python train.py --num_attention_heads=4 --norm_place="pre" --norm_eps=1e-05 --bias="none" --tie_word_embeddings=true --init="uniform" --init_std_o=0.0111 --init_std_up=0.047 --optimizer="adamw" --learning_rate=0.00112 --schedule="wsd" --final_lr_fraction=0.05 --dataset="wikipedia_en"
Each number is 128 + 24 x the weight over the matrix's rms, rounded and kept within 0 to 255. Layers, rows and columns count from 0.

# layer 5 MLP up, 1024x256, rms 0.0659, rows 436-460, columns 0-63
[[178  95 171 147 111  83 147 116 127 154 115 168 111 151 141 133 107 157 144 114  82 162 146 118 137 127 129 164 111 113 131 101 129 140 135 127 106 119 143  93 112 147  94 185 135 143 133 156 124 144 137 115 118 138 127 103 118 120 128 124 130 115 137 125]
 [104 106 159 104 127 116 172 152 111 156 106 122 119 173  90 181 140 153  72 104  91 154 148 146 131 138 105 152 129 118 140 123 100 137 166 117 131 134 141 119 145 160 103 121 130 123 155 152 120 133 115 139  94 146 176 124  71 124 164 100 151 144 126 105]
 [110  94 174 129 146 119 156  95  45 144 137 113  92 109 144 129 148 115 128  92 138 116 153 114 146  77 173 122 149 150 128 188 129 158  62 120 160 158 109  71 106 155 114 132 157 126 129  92 144 173 135  88 131 104 163 126 128 151 183 156  93  97 119 131]
 [174 140 162 104 110 131 109 123  69 107 118 130 137 141 126  90 124 103 118 123 103 165 138 123 136 125 126 122 144 131 136 136 144 142  87 140 179 125 114  96 111 132 106  88 136  98 149 124 155 117 141 130 176 105 119  88 125  81 145 134 138 121 107 109]
 [ 89 120 133 129 171 112 127 127 120 173 127 132 136  80 141 158 177 139 120 181 135 156 142 140  95 123 130 137 130 136 153 163 139 116  79 137 149 159 144 161 142 111 136 151 132 146 178 127 128 132 125 135  92 119 140 158 113 117  68 135 128 126 191 132]
 [140  85 147 125 117 158 159 113  93 146 140 149 117 121 164 122 125 124 138 179 131 114 135 111 137 112 104 160 142 102 143 162 110 139 145 109 127 159 134 118 111 155 131  94 118 161 193 107 124 134 108  99  90 109 173 185 103 152 123 106 125 107 126 147]
 [135 139 170 114 150 149 128 148  99 152 134  56 164 121  98 109 167 116 149 146 146 168 140 142 123 135 147 143 146 146 139 187 149 143 101 126 148 114  86 132 114 140 127 125 174 133 140 103 131 118 129  94 125  64 137 126 138 124  97 123 162 160 158 139]
 [ 99 162 144 150  89  90 132 113 162 162 105 137  61 153 135 174 134 163 113 134  86 133 102 121 122  92 113 156 146 140 105 164 168 135 162 124 115 145 134  79 177 122 130 112 139 101 157  86 163 160 132 113 131  71 150  79 104 140 128 140 148 128 144 105]
 [147 125 117 127 125 106 131  91 124 135 174 139 112 105 136 171 163 149  89 184  97  96 129  98 154  75  84  95 141 138 134 109 158 147 147 125 143 112  92 111 152 131 128  96 149  96 127 117 126 146 148 110  97  97 127 130 104 151 124 170 148 144  90 122]
 [101 160 131 131 132 123 124 115 140 153 158 143 119 119 136 126 132 104 108 118 140 132 104 159 123 129 119 126 160 153  99 126 136 105 149 150 115 139 124 138 149 130 149 128 110 130 146 130 121 118 110 133 130 141 114 103  95 140 110  95 145 111 142 122]
 [191 159 115 112  72 129 156 137 144  81 126 113 120 127 166 157 140 118 108 155 108 127 200 139 147 125 171 107 128 138  94 117 149 108 118 134  92 110 114 101 111 119 117 102 127 165 129 130 144 182 116 125 124 130 123  94  98 119 128 105 116 117 193 123]
 [105 121 141 171 144  95 143 131 126 154 112 142 122 139 127  95 101 131 140 143  90 136 117 136 150  80  85 145 150  96 119 160  95 128 117 118 145 147 163 127 138 167 129 164 104  85 136 173 122 114 147 150 121 100 160 148 106  86 132 111 165 111 118 141]
 [184 121 135 134 100 146  99 124 141 111 149  69 111 134 134 112 112 139 116 120 115 143 112  85  74 101 108 137 143 117 162 131 109 100 117  97 159 110 179 145 115 123 122 110 128 136 109 140 137 123 174 119 151  82 114 148 114 137 112 132 112 159 102 110]
 [158 105 130 128  94 151 134  94 113  87 124  95 142 125 168 157 143 134 154 137 138 134 135 179 112 142 151 119 180 102 167 126 120 117 135 105 141  94 174 110 139 111 100 170 131 154 122  68 150 107 131 119 144 109 135 165 105 141 103 131 115 122  97 130]
 [153 138 139 176 121 154 110 115 133 146 140  83 133 140 104 129 148 124 124 134  86 159 131 116 104 145 124  92 100  92 138 143 109 101  69  97 158 144 111 144 143 107 103 123 135 137 109 101 129 147 112 119 154 124 121 180 143 148 106 158  99 109 134  99]
 [ 99 123  98 138 130  94 130 134 135 110 125 112 139 134 121 113 158 124 110 103 124 134 153 122 199 117  92  65 117 125 118 150 107 111  89 139  91 124 123 128 113 126 141 151 150 119  98 161 152 171 167 157 180 135 132 128  94 135 106 140 164  98 123  83]
 [110 103 178 138 113 142 140 118 159  93 152 113 160 113 130 142 113 139 111 130 138 129 144 161 113 112 156 142 133 123 107 122 125 105 124 103  99  97 107  82 114 148 127 176 105 126 165  92 141 144 140 126 104 101 114 170 114 109 129 140 120 105 124 125]
 [140 108 123 119 115 115 142 139 100  90 120 102 142 133 168 153 126 133  97 166 110 176 175 145 137 137 170 120 123  98  92  96 157 129 109 152 153 153 142  89 137 129 136 172 124 147 158 134 134 144 181 132 118 135 150 185  89 132 140 137 174 144 122 124]
 [133 154 117 135 153 164 122 123 125 145 135 140 104 111  99 108 191 152 117  94 109 108 154 137 106 118 138 126 143 156 129 127 136 140 163 115 146 133 145 122 132  92 150 150 147 156 166 147 144 155 142 178 142  94 113 111 145 137 151 128 111 133 122 116]
 [118 161 132 117 126 136 141 185 114 159 135 110  75 138 146  91 139 109 117 179 124 134 158  84 121  97  95 153 167 108 128 100 135 133  65 133 162 108 164 136  94 100  79 140 131  93 177 111 151  99 120 102 146 140 141 106 157 111 122 163 136 106 112  92]
 [123 117 141  78 129  98 110 118 135 129 124 130 140 111 102 124 113 117 127 112 108 146 178 114 120  84 149 128 119 146 115 135 127  96 133 118 158 116 156 135 138 147 124 137 121 157 119 152 155 107 104 108 103 127 146 143 116 128 117 129 137 144 111 112]
 [155 131 140  92 100 129 130 165 127 111 115 137 106 120 157 131 115 118  99 107 138  99 146 154 120 128 158 123 100 117  76 149 108 112 112 152 105 120 123  96 180 155  80 100 144 131 100  93 130 123 114 110 136 130 157 159 121 139 136  92 152 108 164 162]
 [152 144 111 109  61 140 117 116 102 164 186 119 142  93 105 152 157 117 105  98  40 122 126 111 108 110 156 129 118 107 126 136 118  98 157 131  89 124 144  96 125 142 102 148 102 136 107 120 122 168 147 115 125 149 127 130 112 116 136 108 124 126 126  93]
 [124 134 133 203 124 102 127 101 109 142 113  83 123 112  97 135 149 116 110 169 150 118 129 156 130 130 157 129 152 115 156 133 134 103 123 100 113 126  83 142 132 108 128 154 131  99 117 112 170  94 177 109 112 116 116 141 109  96 135 165 114 138 136 148]
 [130 136 160 129 125 120 141 130 149 118 142  76 140 117 118 132 169 157 137 172 120 130 126 141 138 117 135 159 153 102 127  88  96 145  98  76 147 160 125 136 126 143 146 156 147 118 126  95 142 128 136 159 125 109 136 131 119  83 159 175 135 122 120 101]]
# layer 5 MLP down (transposed), 1024x256, rms 0.051, rows 436-459, columns 0-63
[[109 149 175 148 116 131 110  95 103 186 154  76 135 162 121 132 107 120 135 145 157 142 119 132 127 144 121  86 126 154  98 128 157 127 115 148  99  98 180  94 102 145 108 163 126 146 138 145 153 158 109 129 133 128 157 113 124 144 148 155 119 155 111 107]
 [ 84 120 101 146 142 112 160 113 124  88 125 125 113 105 144 138 153 128 154 130 100 123 110 125 128 133 153 120 155 107 109 121 127 144 148 132 168  96 130 147 120 116 149 158 136 109 150 139  96 116 121 167  97 140  84 124 134 134 108 109 134 125 111 111]
 [122 112 119 108 114 129  83 123 150 160 141 139 130 116 136  97  63 115  68 147 131 104 129 128 133 109 181 152 157 114 142 133 124 125 151  82 111 155 141 126 102 151  89 116 146 138 122  79 150 117 142  77  97 117 121 134 126 101 156  71 120 163 136 151]
 [130 143 117 110 139 167 128 154 167 136 137 128 180 133  87 130 137 105 106 120 121  82 131 148 156 184 149 144 117 125 162 122 170 130 152 137 130 100 135 142 116 130 122 112 130 112 112 146 138  93 142 122 134 137 139 170 111 143 120 150 149 156 151 127]
 [155 118  70 151 100 111 126 146 129 100 112 151 122 148 174 109 101 113 119 141 146 144 124 110 151  75 105 122 103  95 118 114 117 139 150 118 109 112 104 118 125 107 112 155 125 133 108 140 160 163 147 134 146 122 116 114 125 189 169 163 126 148  74 111]
 [ 99 149 111 131  90 109 123 136 184 113  99 106 120 116  66 142 118 117 127 169 136 181 115 115 134 119  83 150 136  75 170 112 146 139 153 123 157 148 110 148 103 135  70 152 110 129 143 123 117 135 129 134 109 175 175 142 125 138 133 160 146 101 118 129]
 [157 108 157 160 106 146 136 103 160 130 154 111 109 130 144 127 121 126  82 125  92 143 128 123 141 139 152 143 140  92 105 127 158  98 180 148 153 134 132 145 144 159 113  89 106 151  86  91  99 134 110 122 104 113 151 132  84 140 146 130  65  95 155 108]
 [103  90 127 114  87 149 128  73  98 147 123 146 137 116 124 186  96 164 132 160 172 169  89 153 123  73 143 177 119 130 130  73 134 151 132 138 112 184 168 176 177 139 127 148 133 157 101 106 112 138 116 104 104  86 134 152 164 154  93 127 132 136 116  98]
 [134 140 162 116 101 177  98 126 127 105 105  95 154 150 134 104 131 137 134 117 125 116 135  97 139 161 153  81 136 135 153 130 127 157 119 118 104 120 110 136 105 153 143 152 101 106 154 136  71 131 159 118 149 124 151 128 139  87 126 157 144 134 102 155]
 [129 127 158 122 120 136 171 120 120 103 167 149 118 141 118 112 133 158 141 129 118 149 130 144 157 149 139 115 141 124 116 108 104 152 143 117 152 127 130 144 126 134 105 129 150 116 137 131 132 160 123 146 127 138 119 142 122 126 134 133 135 115 116 133]
 [132 153 137 101 160 113 107 100 117 152 146 123 138 158 141 149 111 150 135 154 154 183 144 162 136  97 149 148 119 116  98 129 124  97 114  79 145 133 152 176 162 178 134  96 157 105 135 124 148 136  91 101  94 156 122 138 124 132 147 124 155 145 111 118]
 [108 125  96 119 128 115  87 107 131 141  75  78 176 120 159 142 120 122 109 108 133 166 143 147  76 118 140 155 163 151 113 125 141 141 151 107 105 127 149 114 168 147 101 123 167 137 160 164 154 117 153 157 119 113 159 153 128 123 132  93 153 135 156 132]
 [134  80 155  98 112 124 106 141 156 114 133 117  89 144  95 103 139 135 110 185 123 131 112 147 113 129 114  67 134 140 128 113 157 140 106  89 132 155 128 111 107 140 130  97 126 144  82 137 128 171 132 120 159 176  94 150 151 140 139 109 158 130  89 146]
 [104 102 150 138 143 137 131 162 124 102 166 147 155 106  78 133 156 102 106 145 121 121 149 111  94 110  92 147  98 111 147 122 137 156 153 116 122 119 130 128 117 121 140 113 115 101 177 150  81 122 156 139 127 132  89 128 168 118 153 103 171 119 140 125]
 [100 136  72  76 109 150 157 141  85 157 115 105 156 101  96 110 130 110 124 132 116 138 118 128 123 144 147 122 133 135 212  79 143 172 154 109 163 116 135 131 115 157 132 131 126 137 129 143 134 131 143 143 121 150 133 111 115 128 111 143 127 134 152 105]
 [134 145 155 119 112 154 126 160 135 123 147 120 113 156 155 126 147 121 158 159 129 160 138 126 121 150 196 174 128  76 137 175 129 124 154 164 116 176 117 106 142 128 141  75 188 108 131 152 137  93 120 138 123 135 120 163 159 107 165 121 146  99 142  73]
 [122 145 132 111 138 129 167 116 129 132 128 125 110 119  98 120 133 127 122 131 140 114 112 125 149 147 110 153 134 110  86 145 167 133 129 178 110 129 116 113 100 142 112 106 111 136  98 139  44 120 111 147  79 145 155 103 119 141 146 117 165 117 135 160]
 [203 124 127 156 134 106 100 124 187 110 137 117 143 190 132 136  88 114 111 124 128 115 168 130 115 142 120 148 113 165 129 111 115  99 188 171 136 115 122 156 107 120 129 147 124 145 144 144  45 148 136 142  69 120 118 144 136 141 177 117  97 150 149 126]
 [139 136 117 149 167  74 101 107 151  96 148 115 123 172 109 124 124 120 156 136 106 111 127 133  92 116 100  77 107 120 120 107 130 101  90 122 153 122 140 107 169 151 149 115 138 120 124 121 164 178 169  74 138 146 131 176 157  81 114 117 129 125 186 117]
 [ 96 108 145 163 131 143 144 127 105 110 117 131  95 129 129 146 156 130 150 137 120 110 132 110 123 135 135 132 160 168 114 161 138 121 119 125 154 151 121 108 126  98 195 122 153 159 139  86 127 199 138 131 115 131  94 152 144  91 171 115 136 159 163  94]
 [145 108 164 182 143 122 127 172 152 100 140 129 140 138 135 129 165 140 159 166 139 115 126 138 132 141 144 126  99 139 149 112 147 127 153 126 114 157 123 116 148 109 134 138 104 156 100 147 107 130 107 113 121 120  87 122 143 114 123 116 124 124 105 141]
 [134  97  96 125 148 156 134  88 176 116 145 157 119 135 129 138 139 130  95 123 131 146 157 156 182 114 118 138 159 108 145 107 163 129 144 110 113 109 122 131 106 124 157 119  90 147 139 102  88  88 179 114 156 151 142 107 131 121 108 109 139 123 119 137]
 [123 160 110 115 120 135 148 127 142  96 104 164 149 184 128 151 126  78 121 159 144 142 145 119  90 132 149 153 129  87 134 122 132 136 137 139 106 155 108 132 127 154 107 134 164  86 169 113 141 106 162 115 160 126  93 125  96 113 124 139 155 154 167 174]
 [139 131 117 109  96 137 116  90 135 164 113 143 106 117 137 152 187 118 114 170 114  98 147 138  94 120 111 135 128 125 117 122 149 130 107 122 132 140 103 123 113 154 136  80 168 136 115 159 114 218 130 100 134 100 106  94  99 141 114 152 103 107 118 112]]